Each number is 128 + 24 x the weight over its row's rms, rounded and kept within 0 to 255. Layers, rows and columns count from 0. Numbers have three digits each. The size before them is the row's rms in percent of the matrix's.

# layer 8 MLP up, 640x320, rms 0.0803, rows 247-280, columns 256-319
097:128104112099175122151097106166143149121106172135128117166136129126081148114119128170153161091135136159116111163174134115126164101134121119140093126122116152120124122145080091133142149109137105
098:156133129117113144152162122129114119085177131120090115124096129086114122193157094146098096104116114132094146121105095167125077128130113092148104142083121117125139161095156107149132083158132147
096:130119114111121126116148160123134156163105119146094127144116142136141165084124070134128142127104128106114114158137153127120102156104100124125118124123121159127131096075103149149162141172132154
104:140111148073121099089101114107158148093123084155131104120114122138110103151154087150157123157147130104118162152094145138128145087133119138183112120102129095129125143129153138129161154134131109
094:149108177178137113143120117136146210118123115148129079172086104133122167122146109134157133142093116095146117140164187118092144118136165145165098117115118086141113121107141179150148183116111108
098:093139114092123127144155150106160156132129093154147114155094097130135108144085093098168114163125145135083114159131138079077097133121096142124154148163137141087110120128147071101097160130181150
097:115135133131133104118109120124150143152129131154131126063114092135140149128115063085095138133175145098170154166149116116123145185147148137095103092140103087124136132142138142138121112100083135
098:148100131143141101109118138098157131131097112146136139111131139146130096106142155101126108154095115141171140156152157148127138164109112113119138132166141179160164156110148125141139131148077099
094:130103111144115156089124108171087140162145149140100102135106161096153125118116129139146167141111146106154100120114115084126120150141123119154156134138126164161128119152088095120160084140173109
101:125110081148122108142099109100104109169144092124108157082144176161151132133115139111093149147155124107134122120158110133190091066125118119132147111082165149120073141100144144103087082113101106
104:138136131104134076042122130116178092137166063131144112136186142148114106164158120170156123139127141132118178129145132125101114117122142116152153140130153100112124179116114120153165134076128124
101:119156104145112158109127112165117142108119096118155136124112072141163174109162135122118107136119128071120141132132150100097090124102131074109108108137083142135127114139126152147129131142119160
099:119125122111097149112125115078088125185112158140113145120143140144130117165109106149124135154149091121123153145109098113111101174126136117197147101120165119114179151122096126110111109117156126
097:148127146122120169088120140149114139143124089132123091135169144100110101119164126136123087154127141130164127072090124120088136115097117133141114169068172124118182088156112118165154128112168135
099:089124143128129147120102095119104158131089149091101112141094121127100127111104138171107173153125139127078087148105116109129175114110145148107109112130171099186113105138133124146138127145130111
102:132130117106143139109142158137107109133114152113125094120141158081146150158100138130082118089145140113146101084184104113116146164153143163121178142180066083085127134129109104095129134076153142
094:120142135149162096143146128104128121125152148175138162111180152110123138113088143151126148130106155115116123142135137131156107077081085124141118136099116089087138133134097124110101189135151135
104:121127143119148136093130122167145127125148107134127121127126122113124142104160118129100059111116134155141159103112091098117124149153120133145140134146142114122117145172151119060106129144104126
097:153121164086115172112132080082118110079115107133154101163144167075098135113111134142104158126141157151099117131141099108141141148140114103153160120158123089137107136138107126148160115121130085
098:131126129128123142150082112101125140089147154159168093124153092122120140155153127174118131135143141144124156101108102134104129171093161109139117105114111123118136177121117121123160100104146063
098:148107126110106144128142107117133108137131087142149150114131105098172134092110110101126144158113169127127126138156110116109150121108121111129127099097122158133080082123091140123112155117142139
102:131123090098152129136161178126126111172148104146117177099138103123100113144120080098136122142098139109149117131083123141128158119180131106064100099137098150081149082103177126099150098134176148
088:127164154111129064114120127112181130086138101080119115120118122130102153109102146133126129141082129154088103117125124163154145127104130108105129131114111120160119178088140069153139097132159125
106:139102144129142108142155141135109107150088119117131100167126166120148110094139132078130132157114094185142144113080117140124124108130130113141146122122117130103096146170107106092130171103108121
103:108134132110103139105131158111125114166134114110148119150136075080129149143133165126142136123128114123146129148144174140117113125112132134117203104122131100105128129172160115122091070149066123
108:149120157094109146098141136147136136091158156168132117143119155150108079127119140113127116111130147131089145113117128086138159200146131163145058120122124066112155129137164145175123106143101138
103:123146135139103100176089120125139115067123109096079130173114130180139104140141141114089114147115158132111152132114156118143118118099134151169124134118163165103119150148114133097144128103152141
102:164139102128124124128113124087110118160129142168171144149124098171095084093117106123132151119144111097096107104128133158145098106105123147180126182107117135162116167076136119190123127125119087
099:129085121129176117147103148119134131112126163099134111089142134102128116176109149145139126161153102121135122147087129126189156121177122177111123093157098086155108133131126146092113115136155168
100:146135201108134128140106184085118152149112117143130133135150139117134121086141115090172171123168146115119128133107106131123119111140144122138105098101144094127130118100153115111108137145134115
105:109153151098128142123155109139122112128157114129121138130178161093122086161132153128174174126166108103083185090105139104114111160132104141141143157164130130113147103133157141110131179107144106
099:154128129151114142152144097143084126118181094113141152125150155080092142121131095149106135115125090140103160133109130128128175130091122132144113116114161050109147155119082118134149151134134166
094:127118132137164106126107127104118115178135084132150139168131113104173137173127083083107138148120130131108076143094119140080115154172107076074127178164094105090114128068147176137147100134106144
103:104100165123110117154153099122140153113103118118122136091158111109170135100111165114132127155122159056143110139177132109083118142168176093115173096127105155087106124103104113119133163087127107
# layer 8 MLP down (transposed), 640x320, rms 0.0758, rows 247-279, columns 256-319
100:127136141164129133100149149104148083118117082151113184093127117170145087143150154130132085126139092090140126141101117107107123108108150172129111149118134167144172142128150161159129103139125145
096:101129107084144071120147127105185103087145164087124092115116166145107102104169106122122102118120126134124137147158143087117101144148147113136120144132167125153127181082149172137098123183118097
102:103123096133155152115137089122192106130089146138088117142145124136136120097127092151134141132076108120139094096157147119136159129165105094137138119109163132102109077104103130067113118186100128
099:124128097139124134163132134123157117120144101090120113134104146137133135120097092155128133134086136150119146085119160126099140153121121160132110139109136115163097108109128145116112139112130144
094:138096133116135126131149147141169126154131120147148149158159109127136134100132128165138131139170129119160117139142154159093103198129137129155145136106163131151172112134136146115108149107100164
097:197139110149137089114130088069127072125130125089140151130067125161111110086082148134121155125154153157129139096148134115107108145123132103144100162127135103126136143135094106148126130120095128
103:115129111161155115156108131142113111128070128141097124184110113167121095152111140096109143142141184162137150134146090137126111116104134071122120106102122086105142134123162143151120120134079179
104:121082121183121118126172142148129140142096155103133134113191137136109106151159166079124172136135118104135126108110100158159067110164114154128107109134149135139136148099124137105132153134129121
093:149181158168132103111108167125084137132140112156122110125120113109163131083155116084134154066102134125144162141092126119120124110146130166133129107114155144127110113154093106136119150097150105
091:165140159103119098176125133135103108139132141132148125133143133129137127113173098110100101126164099138119093109093137131139137123116113145139145126128149177107152119129127145122153121099134100
104:127158121111089120138095139096114084191103116187126150155176136101123091145147099119084090133173127129131117104102104130063120115153125125145133104119166107150137101103117079113117112128127129
104:122142135155095157124125119135137178104146113114098153090117139093135136142130168137116119137131119119097104151106140143137126111145097102083152135117152127140124136126122148115120130113077129
099:097115165108123147174137130117094102080169115105146132106121112183139159123077126102133115123199109111127109138117107110153138140143118160130110165081125149135124147171117123142149139109135165
087:142110108116112106160128172140153147119102106169127145120163107150151100103133111106127147153162121118109094143091138141132109118138136155104112116127131132114097128081131157139129139126134130
103:106150147070102147099106121129117097152102155104112136132149144151122143150155119113143097122117150116168166138068117102145150084163145120121134121110156129121125135135140114132152134114129142
097:106132127113097130124083162097143152090149130095099145115126153119136130138126142105103143119099123130075140071107154158161135158132170101133152094140156116120157150135092142127129141126147153
093:115132124104128168087106096148108089160125137141144157102099149114112079137135116154135133151123119116129112131108059075128151121137116127140147119166126101114094110112117118114133141134137129
106:121151153127107107127132108119129139134104081120176131129136131161087149076093147108152158114131158112110135165187118091144112113140157129096134152112120121123122117137131119140127141073153137
101:095151154126129150145130139115116143109116171097135144109089156174171145153117118101117124155085109135116193124110104138127104162175133113121082137144151116144111128094124145112114134127152138
105:114115149115095095153154150103115108114127118137097125108140142159151146173147099106103150144105127135169178126141130167107108113137141122121131142110096144105128130154133116106133104126109092
102:122081124120100136136108130150142138123151135130136084108162113138126126135129147131128124141140146125112131110146108123091096100110169157164125133148108143144074136153133163085183162130162097
110:151145154102169139111137080099178139119131148130158109101119150143119156153130128098136178127130112143144136123115120115162156127086143129178104146141126155161134145102079112093085090118129137
088:117111123185096119111117136167092124102150108117172159044082130136145168145163164128121154150138125112160148141085138176122151141130133132149117133147134154122171129119144138118123126087138084
108:113133123150131141114086113099139127137115108156170096137124124143118135137109141130100129082118098114143135096120115139116139149139114132080114147098144101166134129137138114102107113117100099
104:137103141137144096095131132123131112156128093120119097143174119130186147128147117163124114111149119116125137155131109123157157118144192125131142063154139115126122143112079087098146141146149157
104:188158143135148132109161159103119129136121153135137109106118125132164105137115148141105138142124122156144137121169129143124149121127156150129106119109087104124122141169126089141112134090124144
100:135133103153128079124130120113137122156119129073161140112136125132114097098111120080124123137144133124150110119124100125138140137174114119149126102134161116140122124088123121153127100121085150
101:120108138134127134135194137120103110107153116067135113119074130108160092130177130107130128109142146109155109133118088114120125114114106143101121177110138168127111118151102141096158105142139102
105:113173079104106102150140149147144129129125134127161142093163113123168091163109099110116069129134157154150109090119112150152081108156130136156073134144115106125108140119155164130090116132167111
087:100103144154142123144134098112127099179150136121131142147152135182127155128154102124145122184112098099145123130056153105150111151124121137153150120102144111112128141115085127126149120113138109
109:126085157148099144120153093103137115073125095141094137171122138110152148130111098126167152129117175082105132132119126133098144160114119137110124112137108137144096112141119142139123137095129134
102:104087125107116170055157122136159112111111104128116166088170145143122138149159120119137080165123126114130155136153129150130137075103156103112127105116120181097122130190121112124161114142138133
098:173083142108139099183116127126148196083097126133113145079086138128145106097123123119174102143130118115146097115092160093125128131138151197103112097151129157094116159143100132123130110157111084
# layer 8 MLP gate, 640x320, rms 0.078, rows 248-280, columns 256-319
101:105132107101093125111127167119115105156136140181110173113196155105129140122103172115180113096126160122145091179140110138159142108134161148086158121125087130136100159114107149164173143112127107
098:109149073090156119140094141127129111113112135085135130097112160155119118129145129129099136127129094133146127128130097151103136131128172137112126129120137161125143135112145153129157087136122081
101:127107067149108132101095120141138172132126131135138098111120116111151112140124107145118133118085109124129119132121137109121135125120162117113120148138100131175105082109142088111147130100101098
092:132089136137113122117162164136109202155111136099084100128127123104088124122070111131142132085140123140124175110124167146083151113146141138131108141101082093152150128153127168164165120102123093
101:117125141118115131146145151145132195181118111122134169145115096135128096164141096163116121078140127100137125143144126174117071091113126114132143135098120138056132146146118118115124149107119139
100:119122169114127096126091141115120146149107087142104170061160141154137149150120118089130166123110110088161142108169127117151136132125150142099095106101102117120106124122179093155126099107158147
099:105142096119137086131089127137143109146142086149160132147093104130141154127121160061154147192094126110115116144173128104130163156093092125114145164147157138130142133142133104119124145152098098
093:133110073112140120133129174121131113112133124109089092183152124107119102159157159097144144090091108167131111110150122113154134143091143114123131090127115108108113137148116120175146132121129125
100:116147158110106154125065138138118121116132164149155103150107127152083118108127148161130118081134070131160132170151116139084105147133156153126131152117134129158149153150095122137149091163114135
106:097142120152134136113153154104108109133125140078144141122148155093129167127079114119132138117142122128156134129160128139140132139153125089090177105099128122129144122089118140099072085131111131
101:110112139100147108140145123127117132145115135123150190087134102122092112104149132087147089089102126083101173139101161132145120112119153090141134114097092129138148162166102117162141150142170086
101:111121115116147094122134164133146099142112110140117128119148099136104167092169073123129136152128147140117150124131125113160127147101095160145106158101100091124148143178098147159107158111112131
087:115113120174111084142096131109164087140129128079144149145136114142091136114087186118092168155120120133116130112124107125125140096123115152086114094149112157133085159157121095140161150110114137
103:095161144081104097119122118117137157122135123141113151167123144116152153186119133112126135142105139105169115155096119110101135089096162098082184136111149139123119100085134128134144158166129147
105:128148084137134178127135141108099123150141155139162117108147133162159152147051129135155149126159146146117142144155094150157172150127174081109160153122087131165152146156129153087122112097129143
099:128163125118147079140093126109167130145098160113124099150109118147105123129158118125130126104138138117124141097106100146142162117135098154144141137124147138149106136068150137137076118125122148
104:136148120112159145136099166146157174150139156130177101114165099113095120140099161124109124171184104114121149124120102153136123137130124125097137104144111114107127126084133110128132127128173127
096:103125150110134164124110071097132081119075110097151157204152164108095109102130181125113102143172136115139115152161113148103144136093130134129170109165138129130136168124124165164146154117061115
102:116126143152131156134169111110127102106118100118144184128168121106099159161151127119128149109127121129109141088149148125136148154081115123119127105113139139122123146140140110149153106076157111
104:134125167137124136134145107112114148141088127107146180158164110155103160103115135153132156121115103087117148151122125090150088116140136123125135098099166137132120136136139138139112110093087122
108:076138153079111166148138149120151135189158097173110160092169126120154135139149112127128075117113098120137147121144100136161132132118101139148123108151169126128107137107089134069106106119141154
087:106076150120119124124118136106111132140118156160092139176146107116170108088129114118069126139116140155110085134142161110147158151152107145137159139186122084131104136164111127098141143136110138
111:139069133116163137150127107135120113082134121129134158187115071131103142111087086151112113152107125128113108137109128157115101138151153126116148165107142143123118122116117103116174165181145139
106:103111133117099127108100148124116095143149173147153116144127107119116138127120165128156109151164104091106136160125146136116152138144112086139165116112135127137110117060154104121111117156125111
099:087140152159133103088105137141155119086160111150153125125158130111094169148118162164179149119138103114089127136124115215126099123145138169136102123112165152081167118114130137146119110121182155
097:125135095107113133088174136131160113119128142141126146113106119144116139135120128149115131110095106164115111165145124119084143117169140143176107165118093157092119156114121052129084107162129152
097:097151111130117127139076117109167135149136105097122129142143095081148160152093072128131103173166124136118123164116119112140102140135151140126150095099105165104140122175118194053144124141139158
103:118147086140142115139136085112123146165187089086143151130120119120127086122163152112158108157124106115111135150131073078212155145147167138093153127116096078117120168176107103154104149122116112
089:122124157165122133129162110124141103130142162144121108104133126104110124136193154139151113119082116110116095149080137133144114052134114136107109138147089100161158128173125135110146101110104130
096:064142121140126122135165072093143133124108128079120112099088134109130139147159101126154089093154114127154144159156141134120112141127156122113123108116156132165087128146176119120104159128148142
098:117125136091142137088152134100151155137158126146185162131159160127160139120160135112149112131159141135135129172171124104098100120104132108101096122134134118156120112141110151142173175120145149
100:126127125128113136146110132136126089153141138146103130118112137188143121174126121140159091117103094132112109104161135132131161128128119200119115110119186131123145117166096135113149096125121102
099:119111120133123107079175154079129139115141103108145170134137115125139098088150138103124110150123129131143117121143083081154127164139145132117159081091131128156129144136114109093111160138087134